Part of a small language model's weights.
Size: 11 layers, width 320, 10 heads of 32, MLP 1280 GELU, vocabulary 8192, 16.3M parameters.
Architecture: learned positions, no biases in attention or MLP.
Training: a variant of Muon for these matrices, 456M tokens, 6954 steps.
Each number is 500 + 50 x the weight over the matrix's rms, rounded and kept within 0 to 999. Layers, rows and columns count from 0. Numbers have three digits each.

# layer 8 attention query, 320x320, rms 0.0513, rows 0-54, columns 80-159
539393532563649554568519569550505558439503551498568524536608587556562405428572510529471549496418496458541471453422491424514417446508517513439407505488399533519480426513456445520486466540543472452470541475550515466503540559504522492512516533
507513472506504495404519480486423524412527451476481436551456530495457506466568492476531505527428563505416539456398474540493455511500486520613563511528441546435370479574473396437447480538590598614485478462615447517398471506534468419497530475
497448330469503473555518405515449517551579497548425511460473394590486525454555369496505472583510440595518446570494464640540540386627576410585415571544451471529559412571524435482462484546510463528463635471479493416502432460471503562566596539
495425480593464520538604526591501599524519552490568506462523533523500617531576442490534497409523515396592411471472514492482535597530494529464433488486432501515432520509509469450508509517439529504583497458575490559597578451436557522415415515
529437520538456476301518567604542561408396568528464519475522557483522616442395473485500368495522494451401437476517609512512527531354397577490406510538404499424501549548516538446504443590509471491547461502559475437506518519546432498458392521
526534367502471473568578516634537596528585481455582485507512494498465583554490380527448404506454591492501497479450505589433428593482423442405474502477586507506476511585406549562454594509440559595579490487445496510453529434634544594491454421
578519622467405584412433333397539519557434541494507459585595466669465473587544548550482563523553477604367524441570439459572581447552528498447488601481568536458373521551457520510548567533520520519467532549503486411546537564568492484437533476
498479470499528515475490477526531545562483427481423590470467484468539552526498499374631466538526502456438453475468421484390458517438542477479534604476339659508479394503513452545580445478403502480475479505504484579548484455477508501555480481
438450409523618534431541461529447505559516546456562444503534558528461436485356491478519481539416544434492476588449386603491455592422572469484572385423444576463421529515500549488517397520546520441544374491438467549512486551486520487488519531
524510477463554441427521382465521493490512516475448534476529405497482419496510517520496437614576467514488537452426529496420610486555385556394456506413401485533519511497468524521428509436470413537532575565469518485484543509538487486433507552
615486432598507546536545625522489530500404502526495492455435526525513535491397555561503521498561455522491629508424441476374508531544394454480452528474485467545537539492490532574555532499546530510509443420459501585534569479455518547464556501
500460456353488531486511509485432493560528568439525531429435588435390428392568470374524515523463405484521432578549569619576564515415402500486489539487511449490528629528517495481505516554494554547529370487512464470448536510574501502524375541
408627478499559492446510565468420389535564480496490463587580541495516411519571549464466487470434450517412457461551485474417493523495533546346544485603455395515453458493450596477397473521540449566500518481536411489436551543435549584546635522
434520476450521549468474495533501464596472562440578474547595435417555533546586512544618584443551537460493560491433455477518527417518484466446476503471509500403471599596412393542409454504528489481519498526427437541508484475552517464490596466
412515473531489499365632459483491565493467429475532617445497570517513598423588474535440545524453451473424483553497464433415561554535539482557546496429538487516509455520510572484490583401571502457575386432481497516544557497485494407459575519
570485493435528409470521487545461530489373513418506421468489498527552463455516501471466534461594564637534523479520528417550485427551689571467399473517442548577439514495513416475492511542454553497506488426447469526431437499600519519503470514
482593470553530559472464518473546552476493464572547515490419440517494568484507532552545501455599491476453499533537457604517452509511455443528448471537439422454477453559446462481464580474513476414483502556492445522431381617421494614465525513
508472486456434456455411508510412543489355566535437574448482549462552517531586451622607498568546437472481480454566471508580532483482522539474445479534437541575473527568448440479407487497555550423474523531490525424481423362510546527508565488
607506462486426593444512552462409551512501482537365488568447605449477409537509416566467566431557540440503485496572482492423509520498523512434528441437581506587431572382449477640546421588499521450421434591480483580416521476464431533457560534
511606419558532356518441343511461512484471461464517412464610538405475498430404498484565524521524434452446522559415572433486504453552535472566512613479508504475531466469432524431430521455576439475363465515417479514458579451476466384479423465
498499547391503518490482532562570499544522444464471619546506473459610457404515560619542483526468461445418478486462505378535387538467509479443517497477595515388491489530411564496467474556517592438494476456390557562632481462494588398597512470
486478521522406405512600526487453531478505569447404523475556439529444458464486391520461440594427501557521559595586542525676468527516434506403487409460546442481583549477475453549499519488513478529461466405539520552505468502479448606510538446
522401464436499504481443513496475467484475494546370528539548482504564430534403412503438454504483535474517454577512510499492559521505571428441527605456528420537544505511537507610430428446520468543536492526552594544508595547490585445486551495
543559466481514581452554508507468687573557519490623430488492495566595521528529453527532431592451488487575443566485481554473596474474521479570548449392502547519460593489441574492485492564498441596478504510520431498525438521482487516552446536
478457419524472585515528479648530482548470520508511484453528489438520544439484484587385480445539487575387536429485473543534524523519512435595589528465405447605483613445506547531472593432514549514503485502561550445561519438564568511504524540
394445550496564543628477410525401467462563444454489464606397543548423412488472484438419526497484461579517426484514563419371553455556421542549470511504574514413473465539478427600680418439487487498548487532467555458550530551535582422428449523
494419462489503531432545464608502530443468570523543520404517453396477522427562492424582487550500571467469526529543450483544528450565476530523565480465418486505585565573417567524426425463453435443479498476540559560426481438604514486516509427
456523485424517476459542586431440491435407420440515504562479512520545484566513534608590554533563536451547454542450487514432446485488457601528484422465491542418467486535488604658462480513483507508564495444507527426511470515528512514481441581
449484512539415540494421507571451616564410550548565488527466494482527439531372506554442564572492513461556475519451450581522579471410510531486439441431549533530407495365462501517473637499456620531506507530450510593438533565577442491482471528
546547575431526564458474403456507543494601438572437496559463346546558544561431480572461554599439463551504439501430551490514479618559572550448526480553469519538552505521435329403499502515507542599616465468578424534476462407463512515383355534
526582535436470552502511584499453460525575462474588515599498442446444449493396447458436487597484468510580536485485461532582355543497467486630586527469584524464510440463457463478476462521533508626595424480527547449469452478575571392442456560
479518390452417521552468524405537394555579453468566446573534484441599430446555476500505584548513529418417416384565504374403471430525470533477516486473540469538493496420523441485482484546448505466486491431467443572607573506461473441474569509
488461476532528509451475518514508486465519552492417435477384495492547498539510540473474483525400387585576522462556480537581482474662527520511549509552484489493522430484440441444545464490470494595507559457429553477476569567531518472528535385
453509429594506537481525476494582477425523505480555467477555500582472582441453450429446532468553513487465475484497522464481529459418553472480553571549445491543485530535543478471501461525501437531478554458503515531446471444544519577507491536
465584492495509508501474542520579532451440525513458525410536510466514477515509505399536554544495444598534545536476533487455520489516469568568501452477513469489563499522484563545527495580542462535463494494569434475509527450592485483453549493
578407537503487460531510519529455494423454532552561513534570594532363387518408487451428538434505505522510579574427573442510552444385565592458588501453497462432629546406572517515471485541561359461483435514597469467522587517551520528416542536
598582528431552467437489438512437467544507474520483510490437520521543452580518496525487498534514529515524487518530438507539495480599509521567470454518501453501529406487451560507500488523509470506618467470518526482426491472503444360508500394
504549473482558508491459501465516521540465502460497439470515499449501504479446491496491424510520511553589440523472496495530410545639420481456481436466482481487543556448507482475530550537489551525504457423498492470490542548470570443543459496
472524482508487540498510547473558505501493434555489430442494481519558571480527530508555515467430512491568437479557508487558503545518516461612475491509475442526484570498448551447480462506389605471585563502549450519436398447542401517523483466
504543552523455521435553514426516545525496507464530484517384533631518473541550475530468530482513525486523466427493499518486476525530552407620520425544502391454494487446473399448578452507504465492459499515458438527456534440472521536499467553
521566550510550417449519504474513421598448440583492507579449462464468498507564555531496468528556485543442579450491518517556479490565506432490467548531521540518543440497483420511525498542488493522421599568437497557519524518517528499542443479
487516485451515557474505535457477449500563456567578577476557519464503521485501446534493491511450499464589504460490563486496565492488523490523484430505452559484419502479420535565592502498557512478467505541504470540499478423448477511556502452
468437515534448523534478485520460601484404404520503504616506467422596469537505497490539426475544509473505503463454485601487505495595523532477525528516538507476523472437481511420491506556483432515511474506589490461567547528437496470548508568
507475491471509487485464488570438506524380434554444498509500528478501481489471433548513389444478459488496559523485418599538477546477410519433452556505507484511517454521467520452522497529499578448531478482513504525598508510427498515505461496
474549433445482363528494491492470450523490463533460440478433499496440482506522510467517505437532485501510551484520502548433507506426513477487494564482545481530512447395552598499467494522568578436548466453593523455517596425619533465510573633
533559434474467520477519488517482550498514487558519528536453585502581595471537435463470421529613547461457606488545476536466533522485438518572516502529555504505418445551436549492500463403520516521503567518469403591561486451486435523490531451
530527444461516459526535515411498458399546522573506526505519521545462518539510521434492552460484521489585446582467479547483413415447550495519555560458517436509574451386491491467446547525454520497483543537578395488536475501508548465428485536
552486493508418471496450495474428458530394437458533471545531564506463432491480476501469492527515487530499562559539532527495496522499430491378513504481528509429470589488487492442492558553552545537531479498504503466571523479459547540477494407
524458433463510495466551475501493475469541465549481496467566497505547492508582517456534560442524416485524431520543455570475474479542486530507504530518470547492470479477499457507516558535516433471456552442492508468524430534581580483608595539
540524431443562399539517516484553559496501523423514457498571465471490539577453466495532555556484468507550407504447543514465439492580540549516482467483612465424547527521479578483534465535452505431532433549568527467525545535590460468558427541
547513472528498474512480506508551426519487450504575510463562494553345560472497525538461519453495491580500476505421591472466525565446485445512501605481453461538535507453518529511478454520540560524478501500541467499462515396523541506515506504
410527549530424486534502473461431502503496514545491501458522495517443495550555516472539428496461515505524510522441446481536569446475427542444480426525523552517525468432496581555583482463597456468462557552482516538554581479560485454515532575
549443540451511579481493534526473501457555508450554493489499493571533381505464512548468534485504531480470428478535470518485537472503431489487508472545474481550404471519477497505496548457448558521579575526435536492554510470435559568453476483
497466470459443457568472512513524622533491420495455590482522486489466478481541526425540416472460578462444540496510391566459517469550539523447406396530463533522525527575480528483511522493548647463520521443428422482576530574543557452540621439
471421416518487488490444490550424464560486569563418589494474444470582517460428410446573437425465523468469542438471535541512453456478535473528465509481472567497509503576485590563524494494534449581525559515396510472487526459500532483531536471
# layer 8 attention key, 320x320, rms 0.0482, rows 0-53, columns 80-159
419457603482545460492521501527588515483579419540398569503534566485422510451594477529464489547487605520505378608413558423486443565570490460581510447478560478456455502546443464600525473520497543369418469472481529466428455446442460437498492521
522500495486485612429624484511454444423455452540497586522495474476431462568454585424607476522493490510556465386569465494497509471559436491442453502540546476448456468435541550477429397602545580405524433515547517480673501529502554441477492434
490430501468438495533518566637518462530703488474492464430589431562480524477425477443611399537496407515411456491533510490447451500474422539649573494497540481450475384456477428485457659444507426536533485507488534437528538392526356427493546533
498452446504493562517564522448564498466442428455577546462536493490547504456634518463527539539456508389481388508477535516471419463521502570471583587533518424485411450386516485460491527530552372557501551505505509553586472554519537518475399422
417501530551444529376449555471495541490492549452596621549442510486541533510540466524433482511437605476584481499505578366488543507464502518479371528576464540444492534371421650455515472549521458542533544478473581521512519467491477497466538440
526467412494473496508531533545544439468538471488533454511416484552435523417455502522495490442502586511421461490564453586544521476546420494537511632536479459521422437466369482484449523535414526581545533484480505491492503464608573533478480570
542640390566566505517431501441523427514457553456494483494617536526509532463485565407579525577524484542432484518499549495530635603437487498570457454536491458550508381500518550594504630544450540509567551373454471471432529528468539415502566516
463478406452447533499522533467471577472396502508470587589617582496516512525453539531514452507529373499538538474405475482538466599502483400490554595470477470534496356522542484421481500513612480586453457601530467555495523496441585511535543360
511512468505576549453524532511572420486463394495567461464529468539510529464382534516453555526485429515468380570380526477407533501468474459416543518483570512449547611470442514420459468426593541566606451505526405465497544591514467430514558528
561505459436475531469474508524576624529478491511531502457526463506487536554542461478462397494494469489494446569569474446497519519480601493547436446485486358623510527539507490479431524566492467542569536468484514521455463453601529470458535474
495581515571527444536545462458541539504397511452534545480495554475414569472436513522427468453496564521522573469441495571530571504525483460528458574544511445494505462596473581494565487484573521461558474494541500541516575541440577487474523410
472531425398534466466581570481477538673398422413455464474516566384510481435504466399503448564483383484504465454524460419502513509589517427459531470559582587480464548524517445551481475537606476519591482493431508411480533522497508441475463508
478391498554466466577522526554464456488457372464574540554399487524489525459500549539384546534531508470479506504468514519414440518482592596385436504438473494607450560504449509500388505491426485356514427401521445502518598588515469523480494486
471582518463530436599553564573615481547573569495528442504544485491536500469488529502582591493501522487616606590505475474474544481540535459457494449447528517463521499459453467493527494462497435583532523453498539524515408493479496493469517572
536534443503412501515490460611476531468484507592600469481590438488478579499504513440591554521493454486342582433608429470529556538595517456563428557441446468464432495546467500467451479497529518472428513440465520493437481455417515468481581550
628486420605386487506519495544472471519553434502434510557620457566430524529576494507523594548524504521559568530426491480546458432561460537444536440501489447425435473505490487520507469442561480547485553390498526496507503523489448614526525423
451520539618464502552434486477527495534511519453533464489616460436464615508499525457543451474501510431512518491415432528489510583538488525479451499520455507465540441537386453487449512611477430492459534512499498578464478498502497574478463551
530443507513472497594567506423482504604308388440534517523499481444502472502602434497539488566517548567495496476413576592543469492506472456415475401537442453492566563546506527512534518539562544584511510570543483474564561402511459515391510558
534532541564489551534468535464492507574453425517458421476385573560451515523554614546506468415494468438473496450551579503460497536387505455542497483400504553521497410561421597524464410519517543477535341440485457444447449407541481491486489587
571424514414509469482448376596464424460454569449416395512556584463483620487351506585468530611543514430498515494516524458514504514538518516546494625496537494598520421483499492467503450462527469510494451518494580505467475488441525451567501455
581490554455498421532463482488451578585609435509478561466511497529499460406556480539622515568512420395528505525456561454481416534522516462498562555522414409488533549547436538444461447467459585504482500478476631516521557508489541487576567517
530475484525441523429555503469555514484450368431417516559453492538507569468449435549478430592481474572541565549527433469567587374439492508527592565429493528480548468448481380489450490438519395458552457409512517498514528556529410536473491495
601441508617529506525476583521545474508325566443525423488448434492560407528573455458524573502410541499506558529498450457441463488488435456474556477516541454544381549530516455611549519326437443559539508538502521490593489448400409563504472582
526611385519468495504511464485533497490530464549519540540572546537448533442551490569510410492412560496509428538484544555428523483498450436573574580447528486481446565539474535533476390506539467600484483528457481444512466419526520432559455490
534538457406429548558488590479452514526552469519528504479466473478463511526448434493390503582514511543595489452454391569462456545485509434534512493577492335518439547497552576501536439491557583468498555469429542435503454529602495520581473513
529505447536501481578420526601457516426421352466478491516605496493563430469508518459454537553444412495519539447515587502499543504491462520504576454426531533454546529486579447591556471503506404553543512479526473564436487442443484457524438539
515599510565526434470476483477531439515560505505476620405328488475543484507488470475554483495550586482502535490532562532451591551488560486479530528473473520509430425509513496559542382471595535505470611522507513469449435421535451480447566522
481568506501497528558525404557472535511486545490520541591561519555484480471556461616452503446418447376458577503438548487478565491404457447486519510496593553549556506535568580477504543478421495467435521477581533587531473465457507534563434487
464561504493455424490543619606556470540514510496449415457525594541447495525549455482485513512555512473465584535474541657507559392454411447552446460393530443497417466485556476509511569527446513502495578572424505552548481496583520599518508535
443585551505488559510414563544476480482527432595354527536553429481529528458521541630505536468399541549536534421553546417557533530496406555463570499539456510509455406521458431509500507547528506514556508507498531505578494590367489486431342483
527548607468491439544496408508504428531500439445514469411604510530550500511401555582485551535499564565534595514593540472534491441522482470532496477512427424481360484421513572542501449522457421537528542434512510406380444517526485542535465538
500524365466514499560513449526487505576500579469535414431407426553557595491522517438474456541517479506468483481547581508534492476470570507526583510560470547491607431626460454501558459428471504453422531485572501490573543429489583481457485443
545573442547502528408546486554428451474517543424512416485495473484461524423445563439511495511508543594607614495531509459530581544457504474562473499496403433483492517402466522464493490453413510503539439434458548419488504478510522585463481472
482437521529512523430485488476402471470540497512477577580471460505459486490587475502438481518501440464530447515415499533466583482528471423547487462485460476502484575587521519588472511502521402399492537488469483618449532407394537524494497529
494558488401476482575573549517475526572475535559424559498438505546475463439468509514529570464501468521418520421479519502504588453534490456544432461567465484447555508548482538551537555516419511490414535515526501524448554457508481483504458491
589410530493508433482389515534501464469461535557500446452509591553490459492574479430513559525547427544467576535486533501457609615484562480524527513510514437473544498479540471545470479490488453345563488470396523609414507511469545549511510524
460487417483473461511552581532582530518467572486547546489570504478542508533494470538550471458555462537489531480541551461566366542543534467533549512572565458445488491472492490466458474588471576466558492555451486366476502518496393469443459497
434555475619456501491511520513390490495438483496511523478531494501469516448361501505546472524553456554572548558516581452508520502549460551497501437519437513472410580496473528482588491390413402427557495492440400522503571566435490562494467527
491543468527532534454577549519579536514455468559529527482519475486472484528538499610500465436476517515568467574503541560506456433463444473459516535483533520483430568564453552454415438530474484545572558592570507481514435608507491533531407509
485555472456477502423610515354568526517510457492483523463467485569586560393477417513437504443489512481549515474517508507480519493428465395492587516513524478514437546499456522558559402502583534446439483518480539462428529463430506493492526521
543470480505469492533501581493573464532592555499511483582482406549456435518515517492498548561454556468496468496500433497549413570463519454541580557537450492547476580421518479551553516410472558540503648482457530496466518508418469504483529507
457399449591494566530486556523491524463575446618574509552605548495454509478556539520578418437430537473575473529498573511516554453550519475423565509518508464491418412497449614386433495528526537382601422510508478465577514545448468517546557433
440420590541485536530520494434484478450441452563505500527544483492514536537477507430593516592534539491481557533459536506559510561594434489549459517517457491457529407508495555472483427456487479504536463476485484487561515489455509513420470555
437501429574429474517545485473584480526490447540505537418534533495594506521542471470559491437526488512406537513522477514487503419479551524584435543601585545450491510484448495413552458466468500521440445484534519522545489593519454470577495474
496480505543495436487431496495500486522475516495446441553504443484555530514511395500500526483496451466526538524515482494431443549491518491508542450509452465524516501494547497555447544513499539478534584415466456575477587487448491533449499527
539489537414520509474517491498527455513533502572530581566471566498549574551602518480498534512540435480460496468451472520538440491627506484595504510526502520473501488543523487475516498518549544409502542498524494507475467582409457589484470468
482461462540502455571475559465473515393522408498539507483494527497493523493534485409458546517576457575482498509439454567407457521511496549496542482389550463461509512523547517489577519541459515478519545455562422485511559452513529512510589438
486555409497399469481526502458500455537529554466498393496406542526579521415440552501501548481525424554564580531503503481541534522508511458505527532576538551538495516477482474468506459490406574572461473538502489521505435471514558417542520396
452480569479529411532536567404501574473487555490472533515523503516517435462519455574522482471503482442536526503489459532481504467455474521472488454498478494471509500478528520535560540504468449601462577481434485522471505494513536562463518596
501460499503577464508417542501503552521588571521511518456506570565511595526440440519640503437533515602493482521394504468535436528506532507578418472483494482464496534508447533512486524497526436473567481434489450468421574550524399517541553521
533405590505497538466524436478477500557575423528515482526499465579442530492574491544564473431502416448452536470477538489413523477478554524539586439454481412592518539488546505616448464526540471502491591534520486589516590461455464538524550506
468498463488531496477514516439532575552513497539507443456563516527453491422451522486480505486464616509519529513565432439499520464470489443492548547534535610450462476409448566503570524502484497548487441475432530515535489488467571529492522495
613506514466510551493477443573471531506541518469514571447495434595466473464489578588370407520526504492557519545483462515528442501534477621458497601518452568515415456454482497593484528515497474519582527490426495514551554496462493458506520446
533532512479493484457519471504485595463412440480509465488512482491472482445540522442542530538483535484479509496540419526499428462471480492396449465531510548557546478521561526407624455481510608587452496458511492574504372558500556518435617593
# layer 8 attention value, 320x320, rms 0.0528, rows 0-31, columns 80-159
478539489455525529463467453478552442501474454635491509508458505531624595485540463537512563498482571533427447352497506469516533487427484574522574456544542439566545623560475493499412541432386491342526470526584449649447366454542528542485464432
588359414532559602535481474421557452474545539511516544446557564424526607485546566514535511595550349593463504406409509563377527538463444447557485512492605564396447568479516505467598593660496495439551424436472459440571590563535446403456527580
462464515529532552490463537575484580419425410399512537457526461522513534476525498444496572485506454466504524490499527439528452503602445516600516555456549509468470426488576442446444522507518643483519430457545394420477444553448589567551472412
493404518446516512467498596483411513469514465454404530440571622470547465457485562663505493520557534462457545496556411468457523474576541466400402505419467470588526506518530423518466393522612512444479474568485521378563491561572406465442403387
457530444397443534517438481428551514555481422384495607470508560470524514540556496515480487580530520593545515445528487460480389477434567503492403497522452485550529452553517434545396543565528541458512541544460430532543484491511550556493434465
497545502539500559457595556554549440498532456624510529467507486359507553453462622593542479450487550515457530414445507563405492448383426619474487486470492564427580528480524446500537475468404545517586497530542549502469542557545394430548441447
469394595470562535511541448499464510457410601485489489536550401514449596537470515576432529468479487466421507640599514525533502562482484392584461448385490539547586522460537516495500500391521687494548458448386532488572538454518533618525521451
515558458434488428394452426502551458565447497499607488464478506371472609417431581512542616367499530491508489483475575483507452515491561474511490570518505563423523439570524504538488524563521348427594487519414517491544527471537377554461375461
494580442497583480609475469467470501462511508554533507509524516531604510486485551494612511371366531538473538524460507463486484534656491544484520556593597502668487384472443536527512492410487432373470596518250484447439423534418539442506519519
455465597533579508547398464632614466555574503531459511534429523620394433527453404547503477399469463570535441498555394446538589500583579580564475546463496436471350522594472482497558475570359551534475489511487437519478469601574474584466567427
438511424562590590323513486508398683618515603500454428597526446433523423494535433558535504443486529444573576542506487490669481420547405546482595530322569402502505569486503444537452474549460449541642469495548498373434578563474559503504592433
523535486497526530530535404467465637536502623517513578423465525524593473368519447471491491532367478532496522520398616536452606490485511482412505484413489579508548508414466488644550605441510442509522446509554532443547474511449552461539561426
543449535549487581506456495519531578482549488502383514565554632591624521549319517585533471500660613480472495470578495597500584490567522456517482453457584544530444579442403461493476440543564462545574541489452487580335593444522473451548381404
538542508513447505683543559540370487446477573539599523410457428461548389535542491465564562501615459492501548500418485427542508398547476522424596495496447531550554446483392604592624573511486419407635534456523530517448569520553503526355319417
448512464510507518549441537535397458628546535445510541560317470603486563481470447565497619471481577491619564608578456417510536575455489459561514456471460517471415534537422522615554397546467521518512356533553561570539407526552482523508514471
640548551444545512583520544436482457472425545632486395519556448499549496379597437430400448504469509472507529497484541426477447538564496530529556514581514454382509521393495403560644564627570470529640575512487402635390416394431499581484534329
535344436547552416598385428491476375499503450607368517595501403608580618444496437553470478498332482560454349548456540438547433591480527417476460651488531529501564551535620444448514512515472520464467456494541548439486569539443539514336480503
600468473571443456481565460579527505422509542333403570496506503488557438396546567449495597525441553493530528487449498406549500426521500576597476519480637479480392626568489490432555502569408478546520470534526426479425468359614529373464545472
395451568458459500499479572528513467467418607606563550438520602556608465589535500577455579559555417560597418482565350559545498448536512592526500485556583543510380560480512402532457449417608486464408479471428477475559392511495452345538529491
404478573464494570453387570455485495496588451408514523522511469446437440561456581538427515449606536618530488584480447540479544431394615426489587517446525496490576442562475438470622549426466519519648529421587448521450422469424479510515602455
470521489552510493522560464441520526503498481612489468511443467452488490415406466576554497615577420401525578619494560544591591539651460424447445469486464495548575484561485456527647486498403506549537630524519561591500407457421531430444441611
533639513477530481505527551563417547641497469491695531548424523522538548520382433360391477470466435480571596491456494511555544409424501604440539431602521450478464548515438493508325594486649504480371574515407486503486522480474544396429503447
419442529353453496452649466497516472523428491422434452441518650387555553513634537510586582434538437475485474569476533449438516432605497613537569553480461360657526605486486519579412521430476461454395502460507541523529537548544460608426391497
513484397536536460551494502532453521530392484412393497552602498483542412393436517448544491450516606408534488436577537419600470481584494484424420517547449423531551399437524602463486450629567484569464526461525428510440492526485528545497545542
495497573389429465559547460483555508562579383581420464387384434375467578523483522561579476432569606522521464585485447530391444568409544636638549555499483407420491440466579416566583558395467510617491472460525529499471509495509513484440454520
578572461546491638560461453518500501550373524596494578475349528563485571551506582466433534494510444491423370382514623610605469485558413521480565469434430518538484437479528586515577522525678468526578514451553649399494500465582527606438613439
371541426489597465504593391471417610503496479357460413520422402550436509450498448453513547605491487463455386492552534550560516524561467518470462537509514506517512330549500493588470434430490553427468463502554573567546467458457507610416381391
547565574340543460488556483547476567498402518541528483441448436537427516610478449429440434602505505484491608445533529491633530474527473478307533530430521432506470428433479516438337523533628427411590634407443619496518475449505683472471527504
428508547581469463449531569392509418349446484632389503501485555466523553552583478525423435653532502543518503507466611572525543460528437539542441480469439544493497520548493524500599455486486544592416443437584518530520465445508474480491607416
534527605519539495575570563500523436523473480473579541376486531450505556416528456631454522583535514431587542476491517454572451500610550550526474560532530469406417589510409495407277533530585572566560535520479486475547447556454531463516551512
527430497429523490479480459545402584545492586469558479558483521495488491590353493484491528520447512511582450499501459557535522634547547499420647397456538484569552564499393446548414539529468560419556496618509541446478515454471544510598523384
443383357546420458540499386470390413440492448417562406574441401456416461624578534477489574583515526466504495522515519530447536497557398444629526500357524538476553523403561547509547573507487432512532606518347525532464493493515429466574569560
# layer 8 attention output (transposed), 320x320, rms 0.0864, rows 0-31, columns 80-159
439545558405485591467435553449482601481507588528459425417474398437530518429586535533415525451523488444383585330395492404491450571528434531566550491379501537460493495399473584457538393503395560585501561409577410589506568533568528478499508461
618553588507337421445641595530535523561404529367573412497504398623536518427525506512425468441503593430523460575539384539587530555522481625509470547409552627456604560500484485491431511468460490539434565532569551520533376515472418621523457504
538431512505481574432598471542562458566580576534546614633483415560450497550450498471592518525460561475519505542612462463411618499519618495400498520543413500517450644560584512523396528371516457511638534484536486466571470466387477470612472539
508647398511483457497486453522517582430494576475491487516470575495396562479460387370538517532537503509449325616555470393475465459569620505590476442508522519520362480536411555532580526582525428392383433492498503505508570574486535484432477562
414486506506539552580578574444508600390537499432439422563545574466492450448492494431498496449568433441447466553441586464412581524475513591553477616382513545454504406536546632373504463508473382537552556397556441499464510588414497526500544612
489401467397533416458545372689670469526468425402494471479518565459342493491548417499448469483523435398516530364486503386500366433542474445367366516447505459587539486574609425562457536536581431517533431617670413489641525537532441517600558537
467569490511429598471457588436406542561517470562486532483496482555475555360564464577393544515424613497510534457519495323470482438532506480485557612521604408484562511680478418603573534458588474489500535514473368484474447509511462526410455365
555592607626568513490531479413578554565471389514512468512486443517441504549538488611416432595435585474437394420441533539621541513459526596399545452483489569540492505617550598492523503434500489340450455540469503536471581538423557418581483432
422455516550474358481512412420596427627473480416597463530315468589566560402451411396522451608466409510483508607582567573559375539536491479566538552509468440567559553485521414485472522516518593503385476477601474417510487429523400481442443495
635545513441514506465444436499436519460448489476571405397502573472612500422413523411533475544537626485519548470490509481619448536479541449489515469491509598488435469467411477549560498430642525644406502475624521461424490382432444475544477537
495464480560588454699484537506515517480492527587495532443444539506535498418540415396473503536600465456356507417509527576549530558438417467445486484574407551511397484518508479465494396597425587614479515469387456605607488431432420630590508517
426475457518485593520457565479535498504516466439520480511494553489469487609482538495534440605541430558563383517613528548479485537440385580590462515548456452513557557574534437441366580384539473508476522564488633506423589481491501391603516541
507557438524483422441522530510439439574526658547528482555423490570379502388507610470494502564586451512384542527440423437470399491504483454531526535534422443497522374635605485548412547472417563485552455606431462482586477622399463569506645533
413577494483472379451592481578541527554505436402426470533380428403454603504577442480445375433451504603499467450506509533566446614465525538480551573501578517523594448549492448486488564519509560541570506480519579649402395432500528409483622533
505561524385480521592561453401375599453468406592565483437509571589516527530530493501605453453498490596423477421533621490538479477489532455496602508491467486502598466450642508581513497480629561341413599469476531501531530481428436500584671523
422556516448504474568510353485393583547450404498536524516520504595495515533540389519491530571396443512382505581494494549586487539552368438603522566457462489614444424574318547591360396515458367476406591395548438516442540645636575505361513579
459615461452436464490642451551562562462429540417622530505528514440567529575441422454571563468584330499543649506482494434571529484534504494569536467539531421456526432518502456451483430396506471559576488537584354494588521496522508481529458517
471543547541502486561539542507497549482588538504525539430465271502482554613503453541543397459431468379463500487482439518541362567549503505478629497569437538549568465569507457525553495508515495557423643400510486436482575550416513555474382549
565509565571446415423486461552613474464487491495442411549472503496486602521521529492477465550572422413543495495499531463384491445578543431550521550443599448490591478573538487465423445579475437473553520523515474523551531537418549473473413499
503460610417495466435537466494650585537476465461551550541492576395515525534535580571534421501436501472367602545475427474527400574551451397476488388383593499599459485483483468581495528592536584553517441478595372519371503517435498470527658624
536469537567463536543517490524426457475547608539502495354407452556526551297423369459511416526549511544361442328464414439500596627494523653462488355487524509480478577486459531563355515467532488463596463423351422526499622477614515537494559489
619420521549470610429425552487603475398443571525485557556528546480430472504456425573519439510429449642509500586489528423422468571501509413553434434535510643499530436462488436548458461508539458534582440449510424519569597487499606445561446438
434447417484520487546466412477524439505452512487597398524568519578511508432461438553449477474564455723362547361605492548442419434458580557488558611317535632402533386557574540464588495487490407544429360538551395524495549665465524519564438425
576491440483529554558589437457379494458418460535577513548439408599511394612518479460536474504569452490463594475513575562453548520449526568478562575464554430464404468564429540565414475409601539525496456475439503450576575597432533568554515482
186479421533485403512490497505533417462523459478565445552479542589512548552495431444432593505433552517533513412549437521580440316459447538472551412405486521469424503400506552512516560388522593482513376391478457523572469461348653465570601517
407566541408545518533619698637482477451473499530477510467572483590523423594553417473525592534545574623567486503554572493445461498501472586536570463620548401460583648510523517421555425457477425430493447489404680528393451499495313396563541473
492446464502465523537426540483548531386521607570520496483467594674589547380492476537456468570623445582603348492454444510567518550456504531520433561533503586478560679463574485473499427379538401536475483376574463567571436493580364451538496425
521512448443460749432565579521549508702487532558470397643541495549451427416586484488496619546474529475515456555558520514385592437489471448449532532453484518552527494563477561425498448426484434499533526665440553535511520529484464520511625532
441398487462514512453524511487460503605459451402601391572578530505460393523536464510393620430410566435523326529554461476540582504509384553488472490517571433510435428627563464564473527531549409502666389395486500551445514507429502403488425447
429505519469496620490402404477494468460416490621456456562601465615488559559446533508465482421478456346444474607593498430512664536319526421561478431377498450496539487508676466506453484443512403468386516489464440605566523526542342639554503465
542585584451432446500555487498554483493445508616545481450510475510516490567607629592389532638519441451528464357533491586430480556592512516479434507558394556516511417605587462578504422476487449548423607440425419486569562496361620626375436481
544534592427409478547528483377630585630448431590483477554512487583560591452525384541375413479333579496587469467531517523451465525557463633455506534582532474491499373530306493492524505532472701509459412568470494444465469471425468445428441639